{"n_layer": 20, "activation": "gelu", "norm_eps": 1e-05, "positions": "learned", "qk_norm": false, "attn_scale": 0.177, "bias": "none", "parallel_block": false, "init_std_up": 0.0706, "init_std_down": 0.00559, "lr_head": 0.00575, "steps": 11091}
Each number is 500 + 50 x the weight over its row's rms, rounded and kept within 0 to 999. Layers, rows and columns count from 0. Numbers have three digits each. The size before them is the row's rms in percent of the matrix's.

# q: layer 11 attention query, 256x128, rms 0.153, rows 204-223, columns 0-63
# k: layer 11 attention key, 256x128, rms 0.135, rows 204-223, columns 0-63
# v: layer 11 attention value, 256x128, rms 0.157, rows 192-218, columns 0-63
# o: layer 11 attention output (transposed), 256x128, rms 0.132, rows 192-217, columns 0-63
q204 080:441534464438533507555520532404422532438488487506463498491502439550576629479536506495426446485543482465422412522430472520466522514470439492580488504505496459513530510443380447448457546551443467
k204 097:497543492450506592484528467437504578557461467465493466501486408580492486497559494531479563499473466479528527499532467470522511535494512501527506433480463506419536508501514519487476529540542458
q205 093:511472476478568482508561512498475543472385573484508416550559512508501487492545481445419461491477556434526493421523469551556589499463496491535570579527445483450501522537458549487459563518496416
k205 101:475556451460492488501447470463495422506499478456509525568513483524544510637494510492486537499506548414535439472487473530501502459507536412525539538530484515483521504516484501458435498535502457
q206 096:482435486461571538488493595463478508434463558435536425559499497507579494525575523506503477497528532431432408499466481508499582439493545467527561606494432471464478515541436524514416583512505471
k206 101:500597451458522511519326536487499507477494472493507580515459525501520492646484505492515420505504489535490485539522534554528458533477556501482511477479492495486551466429501429494497467579490489
q207 078:513467481486558639453575541490418462402526483433442414578543427573443492504607573545444507480516550387486523491494553479483508394481531486665600488500435504491584512475463589475445514493484492
k207 085:426536524517474466453492499484488527572475562443469455522463508483476539639475487477465541515491447634519516565531502475585480506492443493465451537538474455491502518487540529514452606492478501
q208 076:480543506524469401497430503568453501560484563596496469498504539543481411490467488546598436510459455524597564429521541509497511536466473505466497514500602524494411456441489462541585340531485462
k208 076:456512500511542529511656480497500481484470530528476497531516521507532497105472526480491523506503536536541445500532484466524529464467521363510532526535550512569509514452485507499497502548484497
q209 082:469422461510610469544567602523428505567478431439529441534538414425490543497514537466480486477490482559510464443431484427437472480493500547550550416435424474485461576472458589406444547497423534
k209 094:447553472509495511458596543468530493578548483432497504517550479528423486539492481481496577479507511452510494522367496513535459436556461457544465491481453535551529521438587532509524479574452506
q210 087:527437490449508476586525524445463444398489534459452461527539457519521592494567524472514502513589513435487406520461497431537571491525533491579571552442515392487530505600538531475483570485523479
k210 085:529480463528534471485376478463492492475446523556457553598438427539498505782544518528475447473527564503481549445489493491510613543531502515439488504468507521431447547471533486604520487434559447
q211 066:493506535498514533456493481495544491481537482433459482551514466446445546520522486505405582440380581480426648624502485500515513512532475522516494521553380461554585557508628579497469598487470540
k211 088:529506552479442453459413500495468484520513473491477489445428535465515495749521504492551442477538459427418556563430532498463484533523499627508480489545480494533537472520526488506517489459516567
q212 070:517509577507506499496496538614456549619464513543426594456598506527562563492467505453596462464468476666392450493438468397565516497500583496427418537480463548538445442468493442591501441544568535
k212 080:503479518544497561443535539558547576492573484522467473521484494544485529441504516529491561456491457443512530407553545407462541480541534431583523452517519505490528547480432436470525495485493467
q213 077:564446505470547483621414480480442524529467532577534539440478546550452479503497409528545482507530425542573424485465474598464556431462506454442488477539490540510525469487437441540483479561439455
k213 087:445506419457502504516430478528467513500524468548566590477513462519493536367445527533463463446497564511602507531567537523438523483525575409457519498427472519481494457465431508455479460584469481
q214 080:520536543514482443478504442519526466462511540516471455512555447494613510476502525465522450405453399563535490456579538437477477547516494510511452515472595561526389481507578482517590387434522496
k214 101:532483508570495513503634472537489484513454546508473437530562460501475509310526514478502543483497536470511451496495461461540568480534451461554517533494540507516485539473508500553487495498495476
q215 079:562553408556487461422551443525543493504561423532499459521510517444499465476430518481573428498484427499585580381567597540474451501500515530491500401496526593500421505452512527476580395442443481
k215 094:474472511516499503535685489538510439513507548481523443557544488461482485245477532465449560544514546513512468480482457471539533430518455419523500570549564491558468572512550521513489504518481492
q216 093:532555460519510492488453507462474471562491528516414566433474477471529567530517583501360486493458464595421434547377462528463505543551415544573449371500602435566474495530547465421470514568546514
k216 109:584516458524450505539471524442538536536509419514546482513429494532522511480480486500496418494525483469490462508492505543506484509525521573526454443495476446470491492464537479513514415511543536
q217 055:484550507527487386454429561518400493526531538577464563505473507577460469498446447509576469581559504572489531528467507562498440508453434528466565423505544538530428419396575454512563454519496496
k217 062:427459474505515535534688520477505546458477462449490460491510512498496468158515509512437515528486511514497487490450514461522580451461469376502493475562527504560512548507519540506538482570502522
q218 081:566501442513456431534489508511513499474452538491566496535548556505583462509492512493650461542552464443596486441544503591507564482478506493467493577457542478436455408493422499540536479470529401
k218 087:499539494510536479549412501557494426468487525528525538577526472451541456390453482531489452543470577561570457397601475548518544490506574414464525556499612567434473568474479431498488455471493406
q219 083:508518447549475476523467471527586455490430536459501558420488567501529417497432512501549501560541417516607506420551510577471567548502463484448431516480624508470483403453401444504467367479481397
k219 083:493479404460547528496484513502500416483518515522464454577587453419507494344491446540533502539487587479610454491517528487487541536471576471482521551416563532434492576497460464421471436509504461
q220 078:501571499621474497416497475549460563509560502463506516451542480505482461495433429509460480484412458558557598496508532524500492497515460515446462535482511525587533479424487542470623364481459507
k220 081:437449510523468440453616499436495418516529592501481411484523506545501519331515545538579578458537521443518485515528455380459485464502465559547489513579450505503540492516513529441508518485478506
q221 068:491514569559525564473562477558542454647500547479536576458497490424474490482485453483456644515457498543451492543524412450471440503516412499458443478516450539557525578492548467512485521512528537
k221 087:555431508545476465425467488513496503471529550495491480435515504544476519724536511503584573484495430458475560497441558456493487504543476604510493481503465490468450440564512545449564502439516543
q222 080:468437521437513553536526534471477524511499431417447479541491446498365491514595526494394560479522570469413482553423512461507516421516508494587552464493389403562581557587556612470412608534486543
k222 089:509530468464481432486404544439497485537522409508522563467408553520474533781494514479521457474535468526462526567448538577457460506495521545484446473473406481509540453504557558567496518487498523
q223 063:500562450550441496511512520460500533513526445529518494568555470516475448504443482547614424489522443467566555431498545622458466412456507517520473453458519500507400450378535579498596415498425421
k223 072:492547518504494462534634523505527442525535529450526473555492481464492484217490496491416516568469611554531474461580471530464513477490464428508471543549584533576529516473522472510492535495426502
v192 107:621440470534473501469496540530396466432460518525587508393521552511520538500497470541600555485460509533488534442501535520559489523470540494498554557397515521534540548495505395431493494451513595
o192 108:486523506456518534499510498442504513565493462437374511525511491530497537489441531472473565527554435462502439577508557465510575497532522526526491485578492467510532434489436546483450536514501628
v193 099:614459500549468480470489490473440501445457533524526424545471549542554498495514476473490561458464511476545514475477563539515495487432424534544544590552520508553459557509508458465453468471523579
o193 100:481509443495509497513581512472476500549506483432470544473524446485429512521440559454447594484556416461535474577513506438460544506608487504502483396538492549470519481498430535439474512537498620
v194 108:386511503543580500466501434467572569586506509524528460465485461517620492501507380442423478521552499466501422532434479481414483446487503506529531481529505493580476467430479520479552493575492473
o194 103:551393522517518419486441555561417458351532497539529455524504589510437467546544573465618504490442502505494624487532446446537476508533448504429566485440463545532465575537531490574477477484487493
v195 107:438524528542456528522500502480513515542526468469538462582513495572461472501537478541533516553499460455508433502430477514604610522550444479512487502606426534407426510500545467513502527458482475
o195 100:509509514511513550496572488523530504538481502468552541530454530390498481505353563465524496492437456411579602504568451532488451437501570554514490538421570479456480446552435483409465522493493460
v196 101:488440457472542521496517456508492467497458457532523544454513498403607472502448473504501460564513572549432474475454472492499474504578580438495585521412500495545544470464481519498481526535553526
o196 096:493543647468450514528397455471475446446563452528470526485556584532496530486494527578592440512492549509506499521581451512514505504336491544473524492497569518521536496522546485532537473493443523
v197 106:510441536476455500556498562494482472456467485416475520537461535531491480500559637426442506495447515487493525502522493506490550557570430512535436547579553560409467546556474382513481506418502498
o197 102:413646460497496523496578487455574527594542461496462515483512394400444473474501493489468485532476514515505482465446555570454433456429499489563469430523455531511511500467588508379585584506528509
v198 122:426513509525520496499485534452607445456548480533555580313513587517547537497511513544519482573544450531472434448532467507525486506494562470469486411391527544460488527545515375504579515540509489
o198 120:498473546452531600499490524539467498530491503534341427613453507504508520498503478497589507448473543500456498519407491487554491471479519543513548529507493466585473486480556450543506514517496472
v199 092:564417474545459477465502513489452498474444504510594496415486546496618509501518469483587531511452511521480531441453538504539525486550516506540585554426512561519530539470521377449492501469525604
o199 093:468557550446495537509525510463495491540552413429400535532540524514441520509411578486514552512530449457530458618529528466476516505469518525517516463549496484504498454520454535464470536530489650
v200 110:515526562463463487496497465533513510486531515532515514481537547545419541500475453596604501506504462512507534509594504463574533412617516457474508418413477560474499393519483447491522476478460479
o200 104:443528449477510525466429547475487519495503468447516490558459465555622499495505493485493532483535526533517440505415533529506446504427597516513474666466492384463532499482505534542497492536550452
v201 093:504398513518437461545506459523471525420426551492512493505461476471652475501510554437512540481473525546475533452478534457465523501542526499543566573448564598516530466485470429492489509460542602
o201 093:441564502392463498519504542428476510539607363443497556466578522511390524531499475508493538495559460515533446594530531519492450508416526462516536377549463510521530483480496560406526507574475626
v202 085:542475520512407462527488546511478500367486565492495476515460510539529507494549574454513557460474474531521540464527557486524528541454467511489422548477550614482495522514466394506512500421513573
o202 088:448549411458524502511571545446528568624537457432463517510518426496431512535515425448410581472557448516494416576408568542480451524543527450575482445589435490504514457455504560389511513551508583
v203 101:537464556472558497479487440516487461513541517556560517461506598480541513495459467535522500506516530507501555462570483459513391444467523479514528510355569464551514492600446501501494418488557529
o203 096:466532490467445545515519511428427479446467518526393490491483428599521568514547498534538584418553479537509358532399484443505547471487522496439515518533449458536515527427546511608482452533468553
v204 106:581496454520515472482513465495445486464487508526509496370526514497500582502469424540546501510460447535483506504538513539520440453458580506447630535409497450627554474440537498449507501623529530
o204 097:489412527453517518486393470489453446477480464486456526531514545566566520483495525486508514516592543487518490549574553446530595585509479542524490477524553511490542471567436508559456494480506537
v205 099:459541416484583511441510544506545466561494463482500547419553526467497507500514522501405439471548548490466472558480434565420438530400486508466489428523476467526501573442501546479475542568458434
o205 107:552469545562530491516470494557533496438505570604459435512460477511476452485602510505570444552409553509444542451506487469512537487566375529487514531490486528542416552536548419562496497411494427
v206 109:525528513496490465472499599474476419430499464538541541438495676563500538499544541498513528522510475517527469471557520509527466530336494528492463485459507483435525645560518389440473471481513541
o206 109:470491449535563537496523500538505538583430558521358466524489365524484508475526494488482565456503465488461432503374551475509557469644450494506508424592474508560454485469487470542495547518508548
v207 111:566565461567510461454517513487493519488494520597585447468522464567511538504464404520540535477482448472515427504465561559511506486441519498492561506538474466564463545412550471452534520556445525
o207 106:535355459509549475507474502561486466498479511423444504531509570488489506510448575425492548534509454469500593552555483459533556532614490556524510474499542543483488440578395504467444531481502538
v208 099:580518474480545483543492551525546472448536552508498554469546532554489514499411453539576513469465460564508511441518494483540462493382509484511472508349562571514525538505514466512522426474474491
o208 094:483481465526561541452477499439432491555452547508351430534449456510501594578577467434470523430534495506448455516411550428522553526604486514496438532564488417554514468468570482529438546468529517
v209 080:531557510494424485518492529536473433446504460500518526408526538523440531499518549610561516528508420548486487488545519529578513485569542491407518427520439486463487488564516489460529577478465502
o209 079:466445488481555559475470487567545554554479479442493506574514478581623486433469465527471489519529537515501436492449533605503494503438578538586501568508513445443517433524400530389480520550525501
v210 101:535526531484484444416493451423441510509516460514520520546492512477549543500503429533510499536446475469554588454559513461609450435507473497566535506467452437437490548516537592487411458582530509
o210 097:498464501510411569557509513581476493529440499478533514448417479576516501498470547559453523427600465493507389583523508457448533459517484507404480470436552517491492485521430447628428436635526491
v211 105:527443568468505489421501432459507512587460496519549477472491602489569531501544503418441500481500534437504555488502480505443459446563450495570545476505518558565509537574498349436457437529549546
o211 105:429626497506448459528557561469508490426577418459434524475469423516468409500494614479585602509511521515518428616434519431428453486457430524506549505490440500463491533471563484591542470500511582
v212 100:457533513538597499492507547507577484521543484543570538409545535601514523500454433531532477493529496478480409517491484514469504451483534477541490402447527543471494557442516386499581467525430454
o212 098:528419482513584543470460521518470485465500529505339380593441518465485509534532572440618515499431509488459610454410470441559518454566468596468524568475468461562413489541548458514488582447508488
v213 088:468589500450575526497482493519465398571533457474457510567539548484480512501508562499373455461542507479513470532509451522451435495386440521533434495590464451477496546521497625456382501564493420
o213 089:541461498617502489473535504569517507438444581580527459449411375553507432500613475538542465529460553511481481449480477510493514473602407536450498450453482498473433574538519439588504447454512440
v214 101:501439617464429484559488409504468521495533528487481457604477516508480490497502495503583536529456454504533597451577513429573510468540452494520450572450533551445525441581490470513445403449560531
o214 103:431615465470447543492559526412468502525474466455562551461477428512535536539465480497446549417598474489571378572452527499455448484449584453496480507484486431473540499456519549550494464566503522
v215 101:561508520496428478524482496529512491418554552545476492484489516525395513494461490589631525509501465564522534472611540480590512457524570483413515486377496479482496354521496515543560496449495526
o215 099:465483437435518546488468488456440506555452496449531532551528520545598577485468398506440524452574483512521430500449520516535505551466630457528468576530527436498576485466441554479486483553509467
v216 087:458501565564585495495510463426577576549502514503502434462496483623581510500502411436475517505470468434517435499494511465473525452535459517539554467524504522483458499453511383494605448546493472
o216 080:510435469469529469479530569548441435409532482469486453583435575418438480534463586388601555472467470462521639510478476389529454479568482537436536492437465525537457518527549482528458528545502496
v217 094:510524478429507527525502537568461441482506480494447588409501494431415561502467571548521455479499454567490572512603486492504433488515551505411484490401521473554571411553483541487417503519475470
o217 089:482535498533499513442415483480523518500477510529488472495490455595613519457620405552452449534523609570446426466421579555506534550429512465541462568543479419486548543464566523582538497457540444
v218 088:504533519493541500446492521477602501534604516511532486462515586566467484498499402554581501516489476460549424477501495521573497474452478516489442475479498464467448498543498424490578422469477471